Part of a small language model's weights.
Size: 14 layers, width 256, 4 heads of 64, vocabulary 2048.
Architecture: LayerNorm before each block, learned positions, biases.
Training: a variant of Muon for these matrices, 7028 steps.
Each number is 128 + 24 x the weight over the matrix's rms, rounded and kept within 0 to 255. Layers, rows and columns count from 0. Numbers have three digits each.

# v: layer 6 attention value, 256x256, rms 0.0278, rows 152-176, columns 128-255
# o: layer 6 attention output (transposed), 256x256, rms 0.0382, rows 152-175, columns 128-255
v152:148149169142147143121149121156126116100153098116119096147138113138118120153106119103141137135188111128112104177082131125125152103120122170149130094143140105160141120164136111156121106099104187171181139152104144152134109122123117107138131096102168151133152182112168131126156118157122085137161110120135129121092126105115143138131139142135116146135132131140115124130126127114150126164153
o152:101118089108099138090163144126116157160131145147134124109119121112102122138121112120080098124145080138184136117184134116152099140145139097175077147065124130123151114122120152109164142116111106084154104181167137175094116121115143103134115121116091090153103109151106090124143101188122130115104109108165111099151100169093148096142111106108158134129147116151141099154123168109100099141158
v153:141138159125122114099174127155129092138134151114107177149122131106125136144121144120171134098134179099146099179110162137150150101156096132154093111154135158107149132112071135130129125134128098123102155123193077132143110112138127134105120161146148155141054148146138094095130086123172118130106089138114166084097120156137122147112156131134129152148122145131137092087096122117127101165131
o153:139139124115125112183093123099116157108124124086122106099157162174149141131130146113113130139175136165163103074168084129101128103125120115137115170120081127147122086151169118164064125129128172157117107160110113126144138135163101151143140122116122140119104112129162113124151133126123117130115142134119115148131144108110100100162127172167134101089147151157135133174129139121139163108095
v154:149143090149102178133136138147106119110138115133136090100138161103107126143108136157123118158086162095142149112122103130146115108137128138136122147121188121115155139166100131134126124133177169144130165141114118093122156130157133120106147129113135112135138157141128117110138126143116150143111105151120163117156148127108146107161105117113136120147181137130140133095100142140136108130123
o154:133159148131150098142134100115126166115136106157133136131098107145097142106115132120136104110158115137109138128147096127144163148084141110108123105131117176132114154104099124099137124121100139119122149135166182132142114118110123177136134141165148112144171084153135094141133115133124140143115141131115105148138137134113145116087160140115173078093124120086138140142147095167153145130139
v155:134102129114069133149116102118118076134148116152123147119096134098150102115105160146159143098121164151140139130093154134157167167130203095127091115106141116138079131135103113129101118144159129139174108051130145096092137115110090086128118090119119158087097109122123065120149105170148120150090144115127158161140094148072085124091153134136157139126114138176100117126122134144130141134180
o155:130152084128164159096125111129110132144102123140171106122168099146130127148193067106121136117158088124110113112084101126128088098147099170148151144162130150085146089080151158088157170100074158121140161146095127140134171155097148155130133160114151142157128061128103179081095133119159112108119137126165131138149172134158125133120151100140124100109110162106138137116148116097085159104104
v156:101159146123131099150163104115120121134145119078124147118129159134083178111112153130144111173116139138106149084122092142101149120109104122146122153116120138143099161117087127144159148122079151124097131140143157104110144105140105131143138131106158103120138107175169126143153124154117090128119104145137118101108116077104178133107155117137113153150135150153114147127142137078109129116173
o156:162113087131106132094124076132092120170152147160110064134122101129149115145145127117120124127102141068143142161142089086166137121144178166146119147111171141157147123141137124131114096118146117134157092092168082145144132158168155149114117123129108135164123095056124080112141131114163115144134143140134118114123127090124123117157117107156117131122183133149137144132113124149150082128119
v157:170123138140129156161102132094140126179111131142139175087091133161136119084140167096123180123128096158123137099127161087111129108132146148150116119142127082101110121131141140091114173110124142132133121101101131130094161143138127096125149120157168118123167071163132095158093131155124129103109091138116146158118129142114139186134109106125119149141142134171138085073138109110143131160116
o157:103150129140134121111114159137102114091139157144137092150116108110117129136152124111164082137144150092182129167138098085113143139116133111140150145138092139143120132164146134147124154112148109137146135123128170094139104127138157156131063143135098115140099134072100156121111123153151125149134133088119168166119136101094096091144151152173104163094089130122125100140126168145080126111149
v158:150113069135095091127129181125106136143107143096113096139110175146127144117159137140147120139169168184119129106091107117164136145133129118145127124133135153153124173107129129098129124109142130154083119119124153123093167128130138145152126170138123124104098148122153104112124149115146165158129132148102160104109117089174121110116127151122145179153116124106092118106117140102122120119096
o158:115155112127108155149103146092152138098142095153131145134120090151136117134107115103117129134142132096085129149153136125108114122115150162132140096126135135104132115118152118150105127122157139108150118131101117152148143093137119121097127101131192140105151117110139131186087106151118120122126130067142100114108134137108129145109112119117086140107137155113161129132145103141145138123168
v159:180103084118086121101105124164135137117107146121143090133071133120130125106149129115124128119143133108107084177101114151125137093139125156127109147138135102135152148127125129131140126169115160104090127155096124161114101129124164145144127127148137124169091128145071132128096114097150124103140126136125167146143119123131106086094138113149067166136104146084147104082118130102147143084109
o159:104117149116135151124158132108125155109165135149093130121136119087157128116097123142093095117136117145167118106156127103106099152067132076115112157130162148121145120128129068120121098132156157179093141118107185108119138147168089103137132116089098130113118128131167163137151161152104136163107103129133143142130138130157156152124143138145091106170131140152114118154172101164111121131173
v160:163085143139120156146148147158180123171118118127067101095151127133176154067152148151104095103146142150143157125096125123123148155133111153140073159151145133142084126127128130126126121121107135122163106166185153134132132099146165092148085141153125105111138099127114137105124073091126120130178129132104160173160128130119094134120179127071110098119104110151132133144149112138074142138105
o160:128168177174135152112105135080129145133158140109129146146084098117104104149098124068182098128097109110065147179184105175163105116120082073113130102120108118130111089117140110132152143139125095117121118140143128120105173161106091156117128096120123120132113127117140144102146149119141159122092091151118167113096157173120123140133108145189125114121171150105149134128135182096118101105172
v161:143105131114157133175118145124130130105154128146133125105167112177109083180091096098151146107124160139086094166148112126142130097107114104146073143119106137132145116175095119140137159148154193136135111141134152122143140113113172094144119077129127139142105124081134125114134141118131128112131136106127122127111096114078128137119121171129091101166169185087095113113106145095150143191130
o161:119146125082099120138150151135144174131145110126126127117124132125099152118135142137133108081112073109154127126134167103105149159102113160158085140133117164093100134100145116117148082127119132121113125168117097125150095128125126123101127147152107124177159114206120106130091135145114151131156126154114129074140119177133159154169146174136124112111138124111148126162207129165140109137119
v162:143112166117151108114145115122125130137183116103152134103082212084132126126124087166133135118137102118147129124129107150110142105071124157137146164110123138122122166127130106132129097125156107129163138168121112128139129094125101100151186147147088151145138124174125095102158156094136116124106139132123116109125182149127133118134154153141146121165135130116131149126097134116155146088100
o162:150153107135124130163122110114098133130095131130130181136149133127125152069129176136141114111149073158116108091120164069144101127133126116098128111140173114124162113106153136085099103101121122110129133127133111101114107128147126200113135114101216148155106115073132137145137160127118121105148170131116111140129119132128130094119137123086145098108151147171106128173145107113107110189140
v163:126130101099146176131091100061154153153098088112150142096186149137110096110159124140131142102125105106135171143166154140140128135119119099161168102122125147160130137119151181126112066155131130118142128108166071134053128144102109115112131153074125112110135097175106103111135120128094128127135118130117101092138136157133122117166137138120167080189137141098104107164137167135098133117096
o163:135094158182106099124111174147144097136128129137083114095109114146134131146093157147127135148114132132132153132137106136122117133091132104084131168151167094130110137132066124098069137129118060128136109133115150145128091091153180117112144181122082107143146126093138167130051182083152148154164111099156164137148178131145126117141123156142117092102121114105178135085090111113155167107104
v164:132107152147105129111125102135107167137114152136158128135106129147099190128120126141103127082152070129085111136160111130139150099109145122140113137157085107141179122156102088110119120112124125160135103112141145173123122175121102132120120215130120112097177085101118145121128131101133081133137126130146135145129101124161144118084156112115143108058107109167100153127123104178153117162117
o164:077135137132126121107111136140132091086101091088160135107178132122146067110076106164151143153138160142121150181123153140121153138128087155126140111144172123153119143120155127126135133118136142125128158127094116108118128081114147105091104114076113113151165139138129132108139122135134141157112119102143113097144131107102117150182116126139136112115113147106142165160127154107116105121111
v165:142160138067131100131098088124145124117150144112146093091116122119107132124104133155142132180142161082130091138148176141141148111116138098179130133114134151170118118196083095158167150126127185140134088106093117092134133134112114093139118113128129125137160163152143141157091083128108093110141123163135147150135148134106142124090130120101140126123148139102140138117153118129140126137167
o165:099066115151107164099161078113096106121145099142156115113106093121143166145117136130136193105146107133133147141127078136114119166129115137130121133148125146101132146084107135149101125089118104151137151151144121135093134141104191175100152161112084126171094103100144128040183137160138166147136129102105148109144121144166069122171175141117144152121140122086116115121118127175112146165134
v166:141093150102127135150137099145143140147115152171118170088108136125091166161134132126119117163110145100117121135123133163077117139110122088146122105196100128117165166099116117121116081125121126123153127156120149105162157117130169107150118127105063114130109167144104156130119067188136099155136155124151090147131131156177091143073107122151148104167132163075119113115142139104071134108082
o166:159124152107117123118144116139137119075136102113095078125097141157110139108097132145169141110123136167114137141133113163137108169159147115148124107089142058074117112126120098147135145101143139133086123145149075126157118143132109155133146111090130209165111098106173112168159129107145183109135089139119174147134153147118164168140129145105106149108169094124127117131127113175160121102109
v167:174128141122134151148126130115149158134122142150183139162107115144126128095132136130115125169144143153141157119141132100155130109130145107129177122113117102133130114108163109201120146118161121136087099111138133116094124125168153109087128103103122147167150125149103125128139100147130102128080122162098107140110117137144114146114170150057089121145150183105119112121089122121146133105128
o167:109087125118135130121122144111095092155130131159085152121127160129140140124136116125132115099135088090152090141120147131127158162067101107069089170097157148109132146145092158124121153137150097089164134144166115151127115117128145157130137126147147132162179135148146143126149117117079132120150118083114113131078142166129130115153079111126145110171141144140155115130145159183104142146072
v168:161127132095146111110139133149143151137090110120127094144154130118079115117164128140139158143162101105125151135077103087200137152142153153075144133164088152125125104108129153142118083140104118136152127163128130147156167147139151123107090139105161109122134143144104168142112129154132099134124161120122131136104151151121160147131114125115095115147144106135127131138103137160133107134132
o168:116144125134104105130162176142109087082140164131105138103125106141100111175100157152082148120155189127109125122131098134078149100110091105146085103100092148131144141124124129125101155131118104128111119080156088100166124094121148118152167149118108126154155129145116094129111140133159136157118115131092108161106118112143123132133128156143151141132141107134135152102137115122142072117119
v169:147141137116112117092149106128133077144133135164140094134172154142160160103156172170107127161112126128155140109133117135176182204156136106140130096094153122130151112108079134140141134117108098175144148112150157145131131136121106145128135126116098116134096142119162124120124085103119090119145195124132117146135146108121096117121083128103131108149081141059148101144121099132139116124124
o169:143087053129121150144083132112151116137178126114111153136152138133133106166093111097150151109108098140083148104112125144126078106107117156094095137119116160140152131136125121159069097139170138082115108152094110122145104136121152155166150116156135095124205113149108151102131109097144153151080087116093180111111126154146103139139202116135175147107159098130113149172154183142101126129138
v170:105114096083100134161110110139117142094136111138112109136143076138128103089152140110145154086093163154117116180140164148116130136076121145126113106115130114099140124094093111125137151137143118156107123131154156154118129117097141118113122139116182119133095092112107136146154151125126115149119152122129112186163087124129097130093140112130130141134096140104166163171105134141060103142160
o170:146118169111124166100157156172138167131136115102125135105095113152110112111137061120153158144119158099139112099098124149158105094110129144107099114131122090126147129150132134164129145116114137150128166130152121120121132172152087104119151056093108113125114138137110141071096121110098090139135099110144135124128121102088093148153131171145173127097112118150103133073179112114139111139091
v171:113096085127155090176163089128157093147121129157189103082140180159135120164133096166155127157107131138113164131096116144146122124151149119098146143067126124165164112104127146149116153082147135138099118156158145096164143126138097128150120152140135133131134122128136118095159136097071158123160138135116095119130151131170110130109141136163155116132141114109108133133089145175128131163146
o171:142158146101088152118126140095135138108149106133148130135106143084115128129127149119125126092114136124092108114127150111136131149113132142093153103148104112122133119136100164138134099163171098132101115076137095148086105095203205154130108138103102138136129146129153108170105096182156087123117096150160127128141107136141113108141123148137070117135134126128115125171208122100153109078105
v172:101086129109134123145146200164158150152145125133094133130132164124095129144127117119172104138119128136083098124130144148138158111133148139156078145134079124137131160093125154149108106105112124132136137105152129117114096100066147119179076131086152122119160157100095109126106101121138123117129134116160071160134185113158130126187113085140138146134099128125137077127182148188095131121131
o172:193111123143129144172109109047101124130149135118146085141130130107118139178156113154066113106139178142185117129113120123103098154130129051120099079142149079134151102153150134113129177175136132171097126157124163126142153158148144094095115147136134146143126158173160162134090146128110129106112116137128153138143068153096154134153134125129118081125164131121149213089067119074129093110132
v173:143127109106121071166154115136119136138174145118120102113116134138101160079131180127129123119157085162125144107149120149145195134128097153165169147104140095110164085092165144126080116112118095142128117111157108163138098152113124107144117088137113138107173118155109138114156099161093138124143139134117082122151155152093131166138073139127153109110150139143106141137133116145141169130123
o173:096164130163108150110080109142167115146166142121137108132138077125121078183170136118158154114139155096119073128076124112100076115101112106077115091147122127183142126165093153124102118117144105110158123103101136072136140096112136128123137119147060150167098127085121124148142129113147123095088092110172140165114103130124144158131149169125100075142109107141130134134116101118125074159122
v174:123132108131088110129127112108150165118162123141142119132138107137141130124130136147135126125082098090130134131139109119142079114138140095154173165092130099090146119117133120159121136124128114112144125144159130119168150142141112109102097136131115148117105149127115141126096101148097111128122115163083165110152093073124139112108142105149133120104119126115141111126166142160129101121152
o174:116142093096117103099107126149099132150187148126129125101124110101156123140154115078089187123145178144101126098092140114144129113114147138092106121142148129174136120197109141116129137144136134114136129135131153116099114109149160124115142113117126115101106161113142105139138158099165128132131130114131079113141135176155154142122107151156079058131151158110102172127082119113138138139117
v175:158115150146103087120106143093119134090135137108126145094114141121114152128117179138111089107053121111069118154123147111097131137181180090123147134132124093124147152098132104104108172129145091172094143177147112087140147120116188086105142130138140160110129105103131143100133132127148139144157119139163150123134114079131152093132148159137104098134150177097157082137134126102117118163108
o175:133161089084131069182120128058152141131143138110100118143106123138131129121152130079145132105161168133116114152104116130098091132103097143150103152123126144146114130160146105160122111130142160110161129110130128168170117115111091185100073121086116097139076111120116149152130139123137135142145143139118086102133178110118080103182185137093118081092123127080084118097176116160146120105162
v176:091136148113109134149149131123107139158129112106103139126151155123154122139118043141105139082119116136078125147128169095089145071148134128073117137156149137100137096082165128171106114123084185137097090110150155146124151112118125117166120122158113114150100119141095166149125107139127137149175132131126104109126100137112142114146080144129109129122115111093132156146089118138136154151130